Part of a small language model's weights.
Architecture: LayerNorm before and after each block, rotary positions, no biases in attention or MLP, untied embeddings, capped logits.
Training: a variant of Muon for these matrices, 410M tokens, 6263 steps.
Each number is 128 + 24 x the weight over its row's rms, rounded and kept within 0 to 255. Layers, rows and columns count from 0. Numbers have three digits each. The size before them is the row's rms in percent of the matrix's.

# layer 9 MLP gate, 512x256, rms 0.137, rows 43-256, columns 192-255
097:130156129118132097081136129097156131105155155146150176179107135164163132129125127123140121106150149122126126134116117090149141117139135116113141159116179124096112090134159135147113113139093143
096:089138122102101118108113111142122122117114180134097112103185108108090148127111174112110145149145087116117094150128116104125059100148157116109121133122127126173181137101104123122110156182125141
100:149161149127109146133119131081145095139129137114131113110143096127140153134146092081163092154138159138142192126140121204153146113100114111134128146080148117169081113088140114105158127098160135
108:130116169135102149134138188105074133121104129110112153120141173129099118119100141153140132140140119150150140157072179102166138147149143114127164094097128140106136111156142108153119118107085103
098:091121135138097130139140104132122112146194134104114145123178126096155116076136137123131157118186163127149148180091120130126089136144137152126145156126132150109149159149157101106088177139131124
101:131105120123066126103126124156112093137130130126104146147130126133106151105147149126152111145117178143119155082093120162143113137156181152130182092135162138120148107146104096157117143117136167
097:132131119137130099141137091109131123120134147139092120133085144125172138111142119160077130136086133162112126136166110083161138135109141092130167119128138100115128095102097134128111118162107115
100:152119130108146114137141109116137114092069153100124102176145149133107126134115112129117122172109107118153136177134119125103105153119143131077113169138105126138172105152138136093101151150106145
106:091120089147121140140140082124099102157152116098104127140114124118099125154151152135128161094155157139142119163132135183170125136125105132132126138152112096120153154095167132108152141131102150
099:119142103117121135166135106133199115148087141136164093187137140116115140117156123176130154136202114151150113144111130134170148142114120133100158169100137145145164167121155117121125122136156110
101:112106148142108118094134092099130097124124129151124162126144175110094155126120131128184104133117123118093097079123143110116163145107097136132150111133123116109177138074139092134102135140144160
090:121120128131114082140162178122111114131145116140100147096135105145102150080109108133120186149145099142109152090139159136115156141156155113119161089154117123134193118152153103087116162107203115
096:126124091129130134136127094151107145113136096174096151093134120152096131103138123111114177127124121120149144116100146159138118119127105130140143119193128138117142145108160133096144115175166169
103:150154125105147145091153099104114139141104118135119146152090101146144121163142170099149123097104158115149056136122142094120101115115134117079128127142130135136136116143133119177125120106129087
108:145107146164127135113139110153113089122162098150158127054148123131139106127107157167089112148095108162176142156152101097126123161175170151111143162139075132146133102145144104114149118059117126
109:134137136110101126112162143123120116162092109110161167129114144124115140148137141139127152148124110111155122168108116103108121098114134168132099077123087095147117140106124123132151114121117157
103:068160121137139134146113190110143114112126138077156095120155149118115125137129138128150109132097110190116111143111144152115119144142116127117121131119150112113152135106138148147104104125122122
096:060107138144150117117098152131138154124160091136119149153118127155153106097088145093174108083110103121167175108126115153124096129131136143135133173139123125129157124114097092083114142152128172
096:124183139070122174130172124119165160128144156137130110086160113118087158110112135120138151132135122131097074144126143122108135119123195135146108106066137145138123154129167106133169176111119151
103:140119130125125115135148139102099180140098129110187145144137158132100103131129135135149090124141092158112099146164117129162122092124109120135101091183095155140158110127108096107173129163135139
093:097144107132141083076134126102170140125128117136115119100100136129085183126156110147134154141141165142125094104140102115120129150153153092168149143124133181130105123186111117101145139169115085
089:107150137130112153094137122167156143103127127065140117139189106120146142131174114137083136126094138115135109158101113153113141111115121139148135107147139121094109122136135159116121163122090119
099:085129086124145092108093082097115120126120140121125078140120133152148114138121129114121133132137103154097093092187167092104139068135134108177157109125125148124151158093081165167129096113106087
103:172117156122168149185106083158149113106130148079116116131129104139099138129128084154117156116131145158158150179111124106124095139123108110127082192165129164144143103124136133166164142126105142
097:154154161124108117141092133154126189116148080089106099137117159119142127116123138144063137124127173105134142083108106138140119089127143126120151116118120113177149145112116178142146167189175123
099:165102105156131120150108144139138091194143120081146129143136119144118123128150150108118131145140151127110141116121117163089143081104100145172129114111152155144115153111140141140121094110107075
108:088129172129118137131096135159137162143109120140132133142129125110132111141116157152112165113148127142108090133109125173129137106143122125125120134134114142148165116112113102050124138136135113
097:164109146084102113095109099133164125106118099075114101143140148124121180124114140120105135147114097107094059145082113109137140068112115161151133120123124153128161129120158172136147102112134158
099:110120140116120143158116180111129163126142167145154131116103119137151171134096161143123145108124120151123132171084146118187121148128110148187110095130139121089123126127134134131154130129120150
095:120093107116133117147132136093147114146138143132127110122157118089109183145116091107107118118143112145151134174095119122144174158131158145124166100161065113102176144109123157119127106141152128
104:130080145150134136174170178096136157153121145101089151129165138101137121161134092112149126106143087128093123117177099122140106168123107114157078122120106090153101114156114113131132139102112128
094:096134120103180104153112143118143103130104142112089116123102153123118088100154133093133144164158125161129132091125158105129137109140150113110118144134154134119152147134131122125100115153097104
103:132100111109109115129131100106106137160116138084150174153115111159133118127136162178115154160125108133113152092118088157065116161149124129154172122142123108107121154123130111140120149136101081
101:148106142146080138135160153118140158076129096112091121156149122194129178135115177167152143130136147159163171146118150162142143090153168164125118129136132160126135098118111125112079158111103062
100:100132168161080090069137080096101084089152102076181165141088131151128115088131118121128100125138101151173115102109171121149138155131185098103103118114137124107153141141140144144147134136119115
103:108154061152149093167122134181181138145087137106142118114120119115147103165142106127072102138112117155103088208133101151090134149183124177133162098140115149107142131154137123130135107104129134
101:114157142126093155117181112105126166154181122142170117152133170158186077071091153132117112114103138111131155116111141153101132130085143125122157081144127122116113119122154083123096102174168134
088:128154144157115147139090119148127168054135164153128100151135119125103114158111120117144088114170088137115164184146123146120148082128123137175110116067095129108098145131160156130172144138164118
096:149088138137178147102150117137094112118099126164113111141118132135102090093148135116104080164128143095173126117125142145146130132098155147118161154094109186143125144126151064115127137116168101
104:104116138113120105110133120140108119141159167190139109112165110089112119147126167131132118129104203120137112141157126129140127133140139147104128115121142133118163149080112138089127095093121111
098:107093135122130106123127129097174128129115104092144127135117103146138149144125136160168138140134158143132131152130125147120112151187147118121182133095120091162100102127157136150163150105106114
102:133124116070107146073137138164133157150114120133119154124143132172150117111135109120129165136133098125149127126142149130134156118141135114141152124141151112125138093159095147148118131128164110
106:131116092144137119119129142123121129136150129146143126102108099171104095150165134109110158167161128156174107140123147103135121117161132126120120111122134131127203147103106165153151115144139135
103:144127104121147131095114105091083129160114172121125132083168113094126133134158165119160156184131162161138166144125151082120107139141105113144160143146145079175128074122107125155123126090124146
099:136179164118153148169111152110122178094101123125177124141119119122119143135146084143143135103131157127138155138132084145122122139160128120123118133130156139123147109167102111136128097108117084
098:092127161137114146144087123114108146119120167101114117103137118139116132130197130170141132156122137147104089105145160125114149142114142125130108146129112168141134107108150160158126149109120106
100:133134119128139133156122100143155142102108177085109182129102163125115125176098102122128126107116128148116109185187157119106117123126112119135141094121111146135131098136164159138138123137111178
100:070118110125108181062078086167151134129153141104092130125112126101101162121085164131084128095119156166087138139090145150179139098147126125114154094092123135119178080137124128123095102107147107
104:130121169160166110143121142120127138135142114108163118103147095120123140125123112135113173118170159093129112097094117131120126121118146146151145153127110122128125191132098101086135134131121132
094:163123131118149141136046128111128175146139164157147114138150131121152156130129111111110128145132144117117100123135118171116140150040187107144151132131142144135103115120167126144100122165166131
094:123108136128162115163123112128109127119113150093134107126132136072174121151125113136139123152122106103083075127110143128164074137141105126095115132099162105124178150099124119093116109131125067
105:144126163120138130125087128106138122104109156134131141158136173129132143089175127131136134096095118134142140122083085118103165114115154148140147121144146134134099080106136144110146137111121094
099:093160143104096174133107136096170115148154104134146107125149061132148132164140108159173111123168084127110105159173122150116121148153147118138134085149173119166110100134139144090116126114120165
101:123084113149112163103135114140078146160135102113103136134172136130144120120139139156160128112159104131150123115159160099135150095119137093080109109098138087144168116082141107124138138115156125
098:135119154117093139123126080149083127104097110120103169112108117140164143145161158117163181136117104112125132138116099125048135161125107077144110138120141119125106113111135106129104132170124124
098:120131107113112169135117102143165148162166175120154149118083104111084112142121147133119147105139135121155139116133131095114108124099103085149095139162153160121125080143098139146161092136136139
099:125103128170122165157127089143111153154127115120159128104159124152132102148208133113145138125138133085175132115131148128109116121149141123124161117161128129168084115113096135120182173097066133
096:118128129102163096103159166080122110169137105127138128121141125073173117110162071120108112148124136134101163160111123121146113140138141107135135106155149132172124121130133120079101089083083114
097:147164128109096151112130095180094135139122168101160146083121096112145091158090132141094120128140146138109129128118144179138153098121144098147128114115110127138124135101125067108122115099164121
105:124122122176123143106161120090122104084124132148101152185157117092112099122126095130147107117105132169126118114095139153165108088155123130146130130151152116148142178139095078151115088149140102
099:142109136090134141135151108093127141098123154112104107158118131123152107134131167120092104126171118128127120102113135170108137108090145104159162115129104161159144151149109066106099135138184161
100:150081128124091148155139136120176089130117170124112160117099121150106094141143121181136165145138127126136160120075124093167115132080140122169168152119143157110118097118161155117141114107145149
099:100135077136146145105099136107176097112129108138094113145160202175133155113115144113183114136142145135146124129144110126134122144141127134153134168127115161169129144139126083115126099103139102
104:099120110093110134099129143152149115135123103118115115117156150078128136126094130153096124153151141108100150181162167097126138132168116141175155081156133140097144125122159152133085181113118103
103:154165147154117179124121131134110133133135139107135141116131105130142144114159079140139161160125080147100143110120100111119162106114103118145122144150148078152120110145104079113087147128133136
099:093122163124124177112141129108102108119138137166159094151141076137101110107159151149163130109135110128200144123134078131154122129119162136139110083115138137129131146082136135124088139084151104
099:133135117108139107149162129152111173166148125138122103108135107122146087103129103109149139119123119125130126133150091105136124141161076157173143118104148120118160172101148104136151118103139099
103:123087127132113170094140081129058106101133095097143115158151147089112115123158102145104103107132137110118104155169111133120131107143129142140142147138129085127151117124123167138119156139114125
103:152149085126125128085164114143149108177160120123172131133106139164119155116134111130177175124092145137088122157129087116078132098156150103130118143126136097091137150102108123114146101154120136
098:153155081145114129132130151146144144100137186144118133138106142083172137104126116148164130095080123137142099140125139095155153108111153115142157126123118137103157162126102070108126106138104159
095:074120127080164169114073137151132138102113159140144126134107141123119119127126116099111110104101135131128180138125119109098119127145117139111118108137151156141090107110116132163119141139169141
093:098076127100115123127170161157152141132135154143118138100138139188156098119141139128105128113143120104152132128136136156149102085129091128134122092123107157126080163150169103145123110125110115
100:135146134125173121186137167078124118142094120138108140103124155112116084087094133126132122148120078176115150143156118160096124160119131158150162119127143142118142133153126096164156116094125171
098:116127194121134162148103141117095133117131130116161159138119150089123143133116122124139119120161150126124131139163110196167106139129108145139100140138150140174124144104118125153125126099115158
097:132114122143141125107100154135178126144133131114150124110114136187166084113182161151161178169126121120162116174125110128099139119106113150120123170156132115132103139116152132145112162163087100
098:134134125142134144099103162118157152122102121166143142164157102154089099127118093093136103140129134137165150149117094119123137136104146161150128135149108097120106155149103084111113122134109136
103:131082148084152157088133131108122096126132119119148119118104127114117116149148101146082134163125097166163174109138134118137136152110168154162181129156083145073104155118164138121112148140186119
106:147155128185104165157112132108117121124135100144138068186126084125111123144161122121133130079173123159127136147129127113133145154158162137096139120121123110160142104070087117133121100142137081
097:147159110115177170093130128153132102147133114129134141159123124122164147090110143097150132105153101132116161145100109099125125161182149156126148114129105155074138114154096162114129092090165124
098:097124107112102110120144172130138102134124147134148119115113123141104164107165107136107107132164141164135167110184149113136149127108152154155114116143145129122143123166071077112127108141134116
103:174099168123102159083130104154158163107110121130172132090170143102114132150107119130175147106129135136094083070117130113151092125164098168121151129122154142182106100088122144104137120184171142
108:188119144158136144081128176140119165130134136126167121122132158147107158137118155081099103129192139132163162102138139128118141103144105120144106146126118134119122131129129155116160137119087163
101:142082141140130132139077146151130154127119097102134162106165176095090106118114137150152102122112122117119146117109157133142147126125138112149140120138118138174151150158136142148111099115122084
098:104109146128150120101127128146129112153128117120128122112111133122126119124140143137102176142151094136129125156069116133146103127112175148140078139142124167143114171107157116113131083113109149
102:138109146131149136122122122137083142159144092128079134146115095154103137123104112100086120182122099138120130120132113087126142121152149127097136113166145128123088141092108105125108122156094129
098:116132118116140150137122097152163116091121144076147111116106117118125111086147130151113140138156180150151088118116122171110108122075123122166110069103125122124117107120141141129120070105108174
101:157151119113137154130151144136173121111116116116127137151113129158138138095162119127150152132069163122123117077099112153141095154131142144129142112105108104116129084130121098129136151134154131
097:159105097135125147130121160159087115064140126182121131154130108114123135101148145125148095157060136120121154155117124127149130121153129123134153069098167127104178126131085118159098129151154128
095:135148121096089091139157100162133138074155111128165156097099157069108107147154139085105103141115082109168154143125124122172144073148141136142177121128130154145148130141109164160127110137165083
095:144143133141144160134086121096166078117130133149117118114168148173161136127122112130080111166114150115064125128134142151099100155118152092135120147173138161106140149113149130088102122115168115
104:120132120151152139120118150188129146145113115123121133144128132127118142132135143069162172126142134149107139120150132110130146122131160135137155141162115104105137111081101122152126112118050113
100:091100124165139189140086155148154169108137148088138147130093135110124105085134119119103115136103159124120139121070072149128134141121159153138129145077124128106111129106115118133136113132090108
096:114126115141116160134150120135168108148113163136129115108124114145151120157157170117119132125135105152131122112127153153150118098142113155144151156135141112137107160113125117128171121132066138
098:090119125186138094153130140158144146143118126143130118162083132156143145127120128083134156131123091139146138135108119129132075137134125134131126092150136116114122110155120116132197158128149120
099:143140133151083133127078121091138178128138121103130144166134110087146125126108125151092104111106125160153158132125105128123070109147111118124146123134112132132154118103138102090165115169124097
104:179123106134142154129168114155128086146107128106132118160119081104124121135153117090122111109127121180128161172165182137131150147128135135069148112143097143115130135126160144114126100108101144
096:132157119087162125114138099128105127099134154089131172119138149165098102075142097162100115172104137120141177114086111127124150113158123118137159126118152084133096120105121143118168164186168128
097:116074130141138126153149139137140081149149154148082141071149129109130117100161137184107157156117112128141127128143114084141145166151118164126119165148076161125125122114157163068149180111112089
098:144146130146115128127127127103105128114115138103124149121128130173129097084115109100142158090087136145096129120132139139133120057120145149128123125117109118128122119122129144138152163105163109
099:161109113140121143134120122135135094163170116073133090104137162089105097171135156132142125146118111161084115140120092119191133126102144135110118138154145138108148150192093115123135125100122132
104:138122149100133102132159064121125139164146137132114149090079133141141118102172108147117144103140116152137084116168097087131153104143123140121175106104084124143110077098151149163134107130118133
103:120142096128151116077150118138084071130127123133126160189119176109114119123134151144142133110160149126113107118149083150121099121118127105125131116131111124166183126137124154105132106132111152
095:126142152164117159130113139132118150130112140104103122132151115096110151133140132113123118087128111096124159153117122125134063111146136136147127123135109126134115124123124174138105114155142099
102:157106170169106131165147118099116134133111134119133119113136127108099102166110129127170133149138143114164127089140121095072116140105143110094100108086193135149143127171120174089100136139121135
102:145164129096130110115103131054150125122125106109159138151160124138168145138190111122158141116153075139137128154168112154072115150128119121109107155141155093088138137162082166107116128143134156
100:120153145151131133097107129126148147155097112117098117123147134124079159128114148101080146117156095140121137118140120143154066102135163167095131122120103123160132192122095128134155132105161168
099:182148121134119163129141146105084168113115163147158110116095121097081127146165128131104126132137131113107136100132120111099121101114106108109126107137118163145167129103133123136156113132113184
098:089181095131113124082110106121172095129155115109116143075119122138120142080112142099109128136137152121126129077079093140119133137124151144146146141159096122180134149121165140086133084135130156
099:113114141101137118150156107115089119126151157089131098101137104150109144144070141120103158143131165123105146132137117131115135182145168110143162071130147133101121144129095099152118131149155076
089:121170114106157111133104134141167137141147143100097107128145091107096119136119137158165132173138132114143124134152160106129133099115084155137109118147116149093157159138105101181125110126115100
103:143101102080068119149103179155142093144129158097158138138176161109105135118155133139143102144103147141144152155063111098120171118157103097139132132134158140098133116126173126142140126127144116
108:104123113152106098154129136092108118078085138131140116149174141112136135130116112146108151122126126145121150120125129160156146143156150119124114149148134147134130140161168113129138135149143116
098:123145119104145102100146188134109128137140158078104129135134121153120144136095099138125124117093161106150145110108105151128102105143142145142151171143130154141069168107159134102161118096119136
102:132102074118141194116063114143135122164161154108133138116150133070085134133128155139151149119153136115116140149122090132122092142121096119155094139127073156121123093135116145153087105140134115
091:115080147132139132115070126117126103089105151099104163126079122141136144128133111122145108154135086158134097112128146087135109129151129105134181130078074118119107097144131127124120150140149167
105:108153163129092142112155115106142139118078123079141111156142160139127116116115122130107161132140162177163147137164110106118153148136128124119119126120178121094117081120154114089158157110105153
094:115106108146122142157116119141146138150151117076163175126121132096123139142116130163149088119127096120126143137114113111115139111136095113113101111121076140129165095128118085138117169124169122
100:095122149151077129150111131113092135167154150106153115157092095126135112099105098109134136104074140136130128135170134116135124124091120122137121119148147124135145129123132111115082133145130131
101:120179145156135099162125165096118086123111121146128113146119090135151137141129138145085151127113108116127145123150116138162111181162138085150165161131124107102121122119136088130164117132139099
103:156125148112098089096114110101123120124118125112142128166132110167122102136113097125111096106087085142156137119121156080180132096159097171152146149189127110083135128118104159115162115128116108
096:140114115149095091156147122150122118082143120153159114090068150144137120138150109151111103168146108170183123129166116094135140105137126146147116111137149140093122136092090141120140163138162130
103:135136174146108128132116085118131144106104149144156155083143144162124115127089055156125128160135137129158112168121138103140127083109144126129115113126128122152139151108113163146129125159129121
097:073057109104164107102148132108136140151147152132125123151158123112087145115108125078128126142140151183107108128088147143125087110120117118126138155085137126131138167128151114078153160147136134
094:126147097136108141118115086137127147121092118096154146105150104119136128119150150135103094063130117169069157117152106177109121152128121124130112114149114151127150146084092141133137124122141138
099:118138134115149152123100147142148091144176132138138115151127140133151106107141128095118128158085121149113162156120142175106112125142161145118163139157175164113130128145140142144117153101081129
103:085146144149126094119102130078091119149115148139089133189180154111131155087136156073128108134139112165097155131158136093119133168171136145168141182144129127108125135126133120116120141093119185
098:136140164145109088070134141150118133156120126145133116145122086102128123137080094162109117103126123143147127138097097111111126162103104110116150131154142160131130124145107166171124156181114095
098:119131140147157166114165088093158180130135144125146123118116128163114105127120116152153092156173104145138085165149102138160114114136121069062132102154109104144092129108069097103157158110145125
093:130130145126125123099097160157119113162123098136122183111103120145099135164137158155171091138116135137140151122155118130147136099151155140106100102055109127128108143126167118158117162135141097
104:137106095178098150105127109132123135115104135155110144135132142121125119130146083114130115147148129124137110130126102122116120113164136111126115086112129162157157166116114128092121128151124155
105:144122099151087112105119087120192138119105151166130101151145126119103145119119131139148156151114143140124125156109115117083142107166094111157082119142124154140132150092114143108145095088119112
097:128134117114130110099126098112109152131145087138154137127108128115132114109126159172117123109079130118185109151117105175145107131174151146138157093158142140125104176116141104103159105139110141
105:102080136115120138114109120124156124169098148084142095140139121156133117146128096106108134085100132149149133073143064112138123094115089154155122122110081086138146139131141102135155110065156135
100:141091144115121139137130172125097096142158145086163160101086132137126128103151109157148094147121144116171123143156140157129124103163148122133132128091093108149085140114129155115154191137131149
095:114102155106122189114120125132137167120108128116119176164126147155110099128130119169101137133093109160101160151096111180154144140102145131164129118141142132185096090121146102136146136158101116
102:118078081093124184132156137140135117140099192154139110153130125130153152121110151122134158155142110149121109126096075112113155137098137139147057130111138116137129110133093084173160124119126129
100:085153135169111118110110115123156115102098151144121131106114114121136171136119095123106160131089121123164097146167095143105096125090192074173134127103152139122131134142116153092128115124150122
098:113132141125101132133150140168166149150155143132144177094127128116154139155125120097125114114163137119149156110123094100110110089116143156110096101101131160168163077146113119136130110126134130
091:126130126133136154178069090106146141098127139133124136138062140113127125128102114164092110102123134127106083150101163093122083110139094107122132115067119141166121125118143101143121128102131160
102:130096125118076140154168122121128093131107140151106140149107125129108156129143131160138122103151102129169145117128088114132122110154062115100129130137096152114170122111135121124145157100093142
093:157150106115155106098113150103107107119127127106146066165136102142122165119118149137089140149127142128103133139132118137133165118123192119112136101138105157140141078118115142122138094169127108
098:107163130154092121120159125126142116132114138150142138135150092108094120122125137130192103127122052169095150095101149096107153089128109169129106108125137137126154139106105144084087084153133118
103:115118151152125140111134131086086096106159097140104139171132191129140138128149119148090123142153171115141063133123148124143130149107141115142141112108114099152167074136091104122139158105155128
101:165152125139086098108163165194152144130103137128084170151120122135095141134109146131104159125095126150102156174118141101105064099117118118126105132122128129129137149163141119139093153150136104
102:106118110153130136138151131127133160137132119131107104106142142153125102131145134139133179156149085138165100088133144144123130165142144122103149121117134093059085109085155137109128079112157124
099:137132116128138184131125114102114116129112124093142149124122125150127111122141131107141111131079149112095083130119146168101117110130110136142123127108093167160130171107161123124128114097110119
105:126150096158118129139124074124136121135146142174167138114146140116120118132112121101123120099104126144101112150126157084148153168142169123128106107120134161127154133104138117125175125128117091
102:131127132143106105146153121104116092137141187088115108098127125156158132101151112164129121081140133134131162128125113143100113134111137129139139143153132120124165083158108143131169081130082145
102:142118131112077126142126134170070125138136109100131153132132144108060126117167123130066125088154078163112108125147116103132110093108129128101173150117099094131091140102120147111134136120121080
098:125118130123150137130133071126122153085104116133112106124108124125142117107127099130112123116142106134134140103121110140107121143110128127135103137134165108113122131134112084104121117129083159
100:103128134121097095136097122133108149122129089126151115115156105092103094134138143122121099115124169145076122111158128110098128155145165099135092140154114137194144162097113089111128101161083143
102:074152126113112160160089138128173125092166147120145139084093152147179138136123109118139132116089089105149118130155175173109149136143176129101116117134120116111129145180128160126143104173103107
105:073153156173138146072120119126112110128082116141168136135191137169136156074141153140116149103122131148114135140108119131150162081135110123147129114102109141157142099116107136105115103154122160
106:146124127094143120131107135143145119075114080136127111145135216145150136106109123109102138175150121102128112118129125133162157096134148134098109110112111118112132129141113155103129126105111103
104:137140158131077150101110139140141101159140142137174156156132143124097143135154086096151136125114144195108147150116153127092162166118139100109154092139162172154112151106125134138134167114095128
101:104137110113130150121086152193118119101146096112106130138109152164105143082149140185102134132117115111120147122114124126118133116097156141101108133144139167093090146089136153078162143131155123
103:112162065137129133114111108109128148118135112133114102153137120173143095099160134093157131133126112154115107106095117127127156102111125165108141147173066128147147151107112153094129131148121123
099:098102103131155121086156109120142099155140152096159116095153115113139147091107073150131159123148112118134116141112100117140128122133112102133138152152134214109136118108183176150107112102114172
099:133115134128125141141180116130134125105121109162134082088155126111122118146114121151093138158153126117108121179151089126130136104156124135140138099142160156120144117096105146114109129121112145
097:117088129157123125103168134139159147162155112109157172117076140105141152147133160121125104139097114116150104117067133077118151123129113120116118121129104100184174153123157095123138131175119182
101:075137110111086139147116104124121129070091160116122166156140105148117143084127130107156112136139101153102116141132132120124113114137149149126167163122152149101127162087116126150186125129138096
098:110134136152129157138150101142109152154116168098113132147138145124120138126119154112099116135156103117132150123086159126156172141130128128116106155132142128108093097126129125141117175122119132
101:105099170123147152084109100151108126115105132122176128151123152120169126120118121060148163135114102164099085108133122129101116121095118130141122127120170152132129101179138076144155138183108154
100:138172100175161148126134144121164119110120143134097108141088122154139129163100129131156169170140135131125094111121130163107154090150141144154104117140162121155117094097156133122109125159114138
098:119144111162143119173081144135145102121144150120141136138145102147078167122176125116113156163110154186106111122121097109086145140143116153112104123128144159141145117134151102128124086088159112
102:170118170110097098079103114109076103140104088147163107101104131139143147150115151121141135108134134146128125114124127113157123144097128116142090121114096127152155128121099132100120145073117173
098:087141111121148140135141138138131145112127110148110057121121103123158142119152115155121108132167142126132119137146109155134155125159113113128112101136091098096145124176113140123112153145093145
099:166138099145134137105105116122145126100141205165129118118160162140124139117115125128117138081119108185167158137111122102088167118158140132104118116116136099155131165090144130135130140185138127
103:136144129132083118131128110085128076154132100135130122111112172131152105128148128126077140148121169131114110105119157148130098152175113132165093128152098176142122144112129130101118148149124134
088:122131104139108119121072135128146180101160116160180111115121119155077112161143137123146134137144157119152153159155114127167121130112097145147116126111139168126077135097134135124110163119162133
099:113146124087154091141128137102149173102119097117124131140161123099142135145114141104147091137113132172104113130115086131143147101145092132160129153132144145156168153095101103091119076163160144
107:114172164103145184120113128061123138141128097090109116137075152135131161123135143159110122155091124145109132120142153127083103167060151158112109132106142123147157114130121145168081108078120115
112:097104171127138170119106121093102121166110108144118085096167117116175139170125141168146105158112115126152125141121167071112146137136127161158137090111106121104156117112144111107148174112089118
101:092101117131127146103118115103111137100114171102148091126135127149124108155140109152120114157166132118144149157154136133188150122088145104169160109150135104115122117144124116168166148129099106
104:101099124152101099069169121168144167154135131122117155151140116129118119111149105143148121145131125117108159131080108127113109139122135099163101129137189109111131108124132126129122159144136110
093:092114154091117137157140103162142146115139097097118163112110133108099092112148118151105096138105148146150108144165116118154163153141132101147144120086159154130107134156142123126175139181132084
104:141115138152139165182135140126119094096108131089119126094110116124140138129147131142142172155145097158112073149113082120106138110073175126133122149186108131135146143102158117066096145181107123
101:114116129115137099161164127142091092127105143096118136154141127087099106085145131146108132121125096182129113116121170132116112152106133157121113097051143082126164144129088101123123141141130131
094:155119143105101141158161141146078147095170083159152111109101094102142146142143141114132166098126115151137092117110078122076110110120097115140107149161129115150120132094153123153102133134126120
100:123117103090145144113096099113127166135095128135118105134122120144141138148111121139109117150165108098127087126047110110132102092152146148123172144136148173130131133137115145164129088179154184
091:111163134122127182117139127181127128140146144113124117136150151125117139138129098115123066110123159151099128134143174106121141097117130045207127129164126164120127137135158109123123155156141162
096:143092112145149097109105150130140142109163157146143115142120092165116081145073142105094176166131098122116142122143124133147096095115113116110145126125095115156106135123118142156133130143165110
106:119110138133148116114090107102111154092151166113119170130072132103147136127129097182117129161178093153175095146114172081156143148103099130157130122126103118130163079108098104137165115092100128
099:097122163130125153129157140094161126102165106107142124092128106168169109152146137174120121161098155153127099143098143149051125077128094105134122123130138128105178146098135154083108164167141100
096:112111190165157131113093120143162149126128077170143094156123110124093114093122160157132137088131128137144146050136109090124115141140123114142124106129152076132128089129089128150090142128135133
101:136108123139091097135111140118100131132186131112146104148100126113152148125106144134114125118146103149117115148157093147161144127143149128077163139097110077162166157139105162110173140103124130
102:118090139149145137133126093142150173124140111105176093133117135140152152107102151139108112131121142129148154138138151111128121113148147144117169094138112110115106139135162098104100131107110123
097:132112140150135139105126091141143144147116174141084149087114131109118114111119099102159157132150113092152193139113118133144107126114086112105099149151118127108156103167124135083120070106136121
095:096121135126143081106112089105131115169133133098130091146124149115162129146120123133107128133172108137105171158143107150122147134101127097154153117175145141088149115115102111112110149112161140
098:131139140124112188091143101093125120157124114145140117101126110116092177120135149087159154136091099120115161107156121158122124131147142134117135138093160117133114154130130100130141131126111184
102:137112142110181132118106141147081137156163130101127191113150128103119119111143137169151152159126118147100137114149144145101120120098125109131175120143143127154118078155125094144148148145130141
107:123127092162142148090123126151090117125118103136124159148174099122125137144094134154149129136138131142110114139136106139116126149140153071109107139163088165125144064140127135113147136134086106
101:119119133183108127147151112135131134153149101125091154091137141087140172140114125140147125170117119139124140160132130125104087117136155080132138132154167105144128142171091141114100152131118130
097:117144132107130134144120097110177150150114132109124128120136079131074090144114141107145149138106146128123125134085128130129117133125100110134126128141150137136139151125121159119116137149110135
095:143116138120120111154091123122151142129145152113112097089108144145090127109137124148126111141144168111164163099172082139174169118147165126110129162150171146139153129110155141119127139129120098
096:175128136164115157130129056117150147111102152110124129138132067140141140113109134137174104130133117124127156139139096137091087125140120176109124121130156149166096148073108116110138120146139076
097:138159123151134152109085154095145120137099141135137143107131158129128166138167088160115084120119133132161167119153155144144141182135154129108155140115105149135146123097159123096153173103122160
103:113101105087112197146141117126148127144116131142113136089133152158148176122107124123165155153124112087142091139118126141121107151136147160142101141120138186113105147172145149095145136142107115
099:112080098157128103135108137141102090109111105142129114118113108124169120124115129099138105148122132126107155084058154121157149128107149155127124100145129135110168174123138104078150144169175096
101:137170112160119141136122113125136133141119113136113125123129127128170085130103100132107087125133147123104105128104119118105188138128147146156134119104127110073161118140103120118088147159147113
094:135130153093104154130112161100156115153121138137088116127132175104116154114105103109136098167136108141096129144168126163161091151127155109136138076125097130097164132107151151151119133097109124
107:139139123156136114170093092091143104116091115093144134129156105144120114115105105166141106094177153142161104142129124086131137177113138081107141129110158154132145094134099117164175107108106113
105:136093076117112136055138084099129144169151143123103100145129162149122108102092172163121093145124114101118145194145112180124105095125093121150146138114138130135149141135116129126119123129112130
088:140146115128089117092123124160106135111172120117133126137147130163076156143095132105104097122122143127148100154171122125128190127111133118152140091110111108142122133123135093127144164123174118
104:100099107148158176157095117116114136110124177113111123116135114110079149087126166152112092164133107129122140114113139164162102131139103099123130144111090114125131123140123149112136144175094150
103:127117120148097154143142090150112084120124138088086109097117079143107119106130129149130124140113155170138089126113136115108133086171172150117136134128125138167147163109123116123147127144100151
100:131091116113124100112120139153145132150130147114155130130161150133130095120169085127121148118117174142101083161106155114161103104154073125165131121107109115136097124175101109110117144098097125
102:144138127131152079095167168147121103109160170090140134095109128137165121163103154118118135136167145112135117196163159150068128129081130142162163123102133145103137124117138126111145135140125098
104:107141167127096093120132142143101145120092152132144115110122115154137128125139143142158191085153084168180169116115136117139117145117128140159162167135143152132136153133113126087137140148084110
094:137125137141083134110128095142097118141094122153205165096118148152156111147124133152165104127164131142106083146119131174103172137127175165135169122171116102108106081124135122110166167147112122
109:155101127122152154077111140139158133075099145142137150108107123105105124114091124156124156132116136149145110127084119112121080143118065119136124147155153088122139136128127188164152092093114137
101:139122163087092162105121088114161176109147178136142152165122159153109119154159118150122097122114137133088135149102091126114134153075125184178165162145162136166121132154128146124132134137111168
103:157142127169102123106136130112163129152134119071142104085120115136124091129178116057128108146147158164171151115115152142130172174143134115149163089096143126139112144128133101125149146130102144
103:170109175148122166094173132096109145107101074147143119154155144129114112104115156101143136148139126125155157128151119085126133126127099092148119111157097131102092114129137132118136124061100080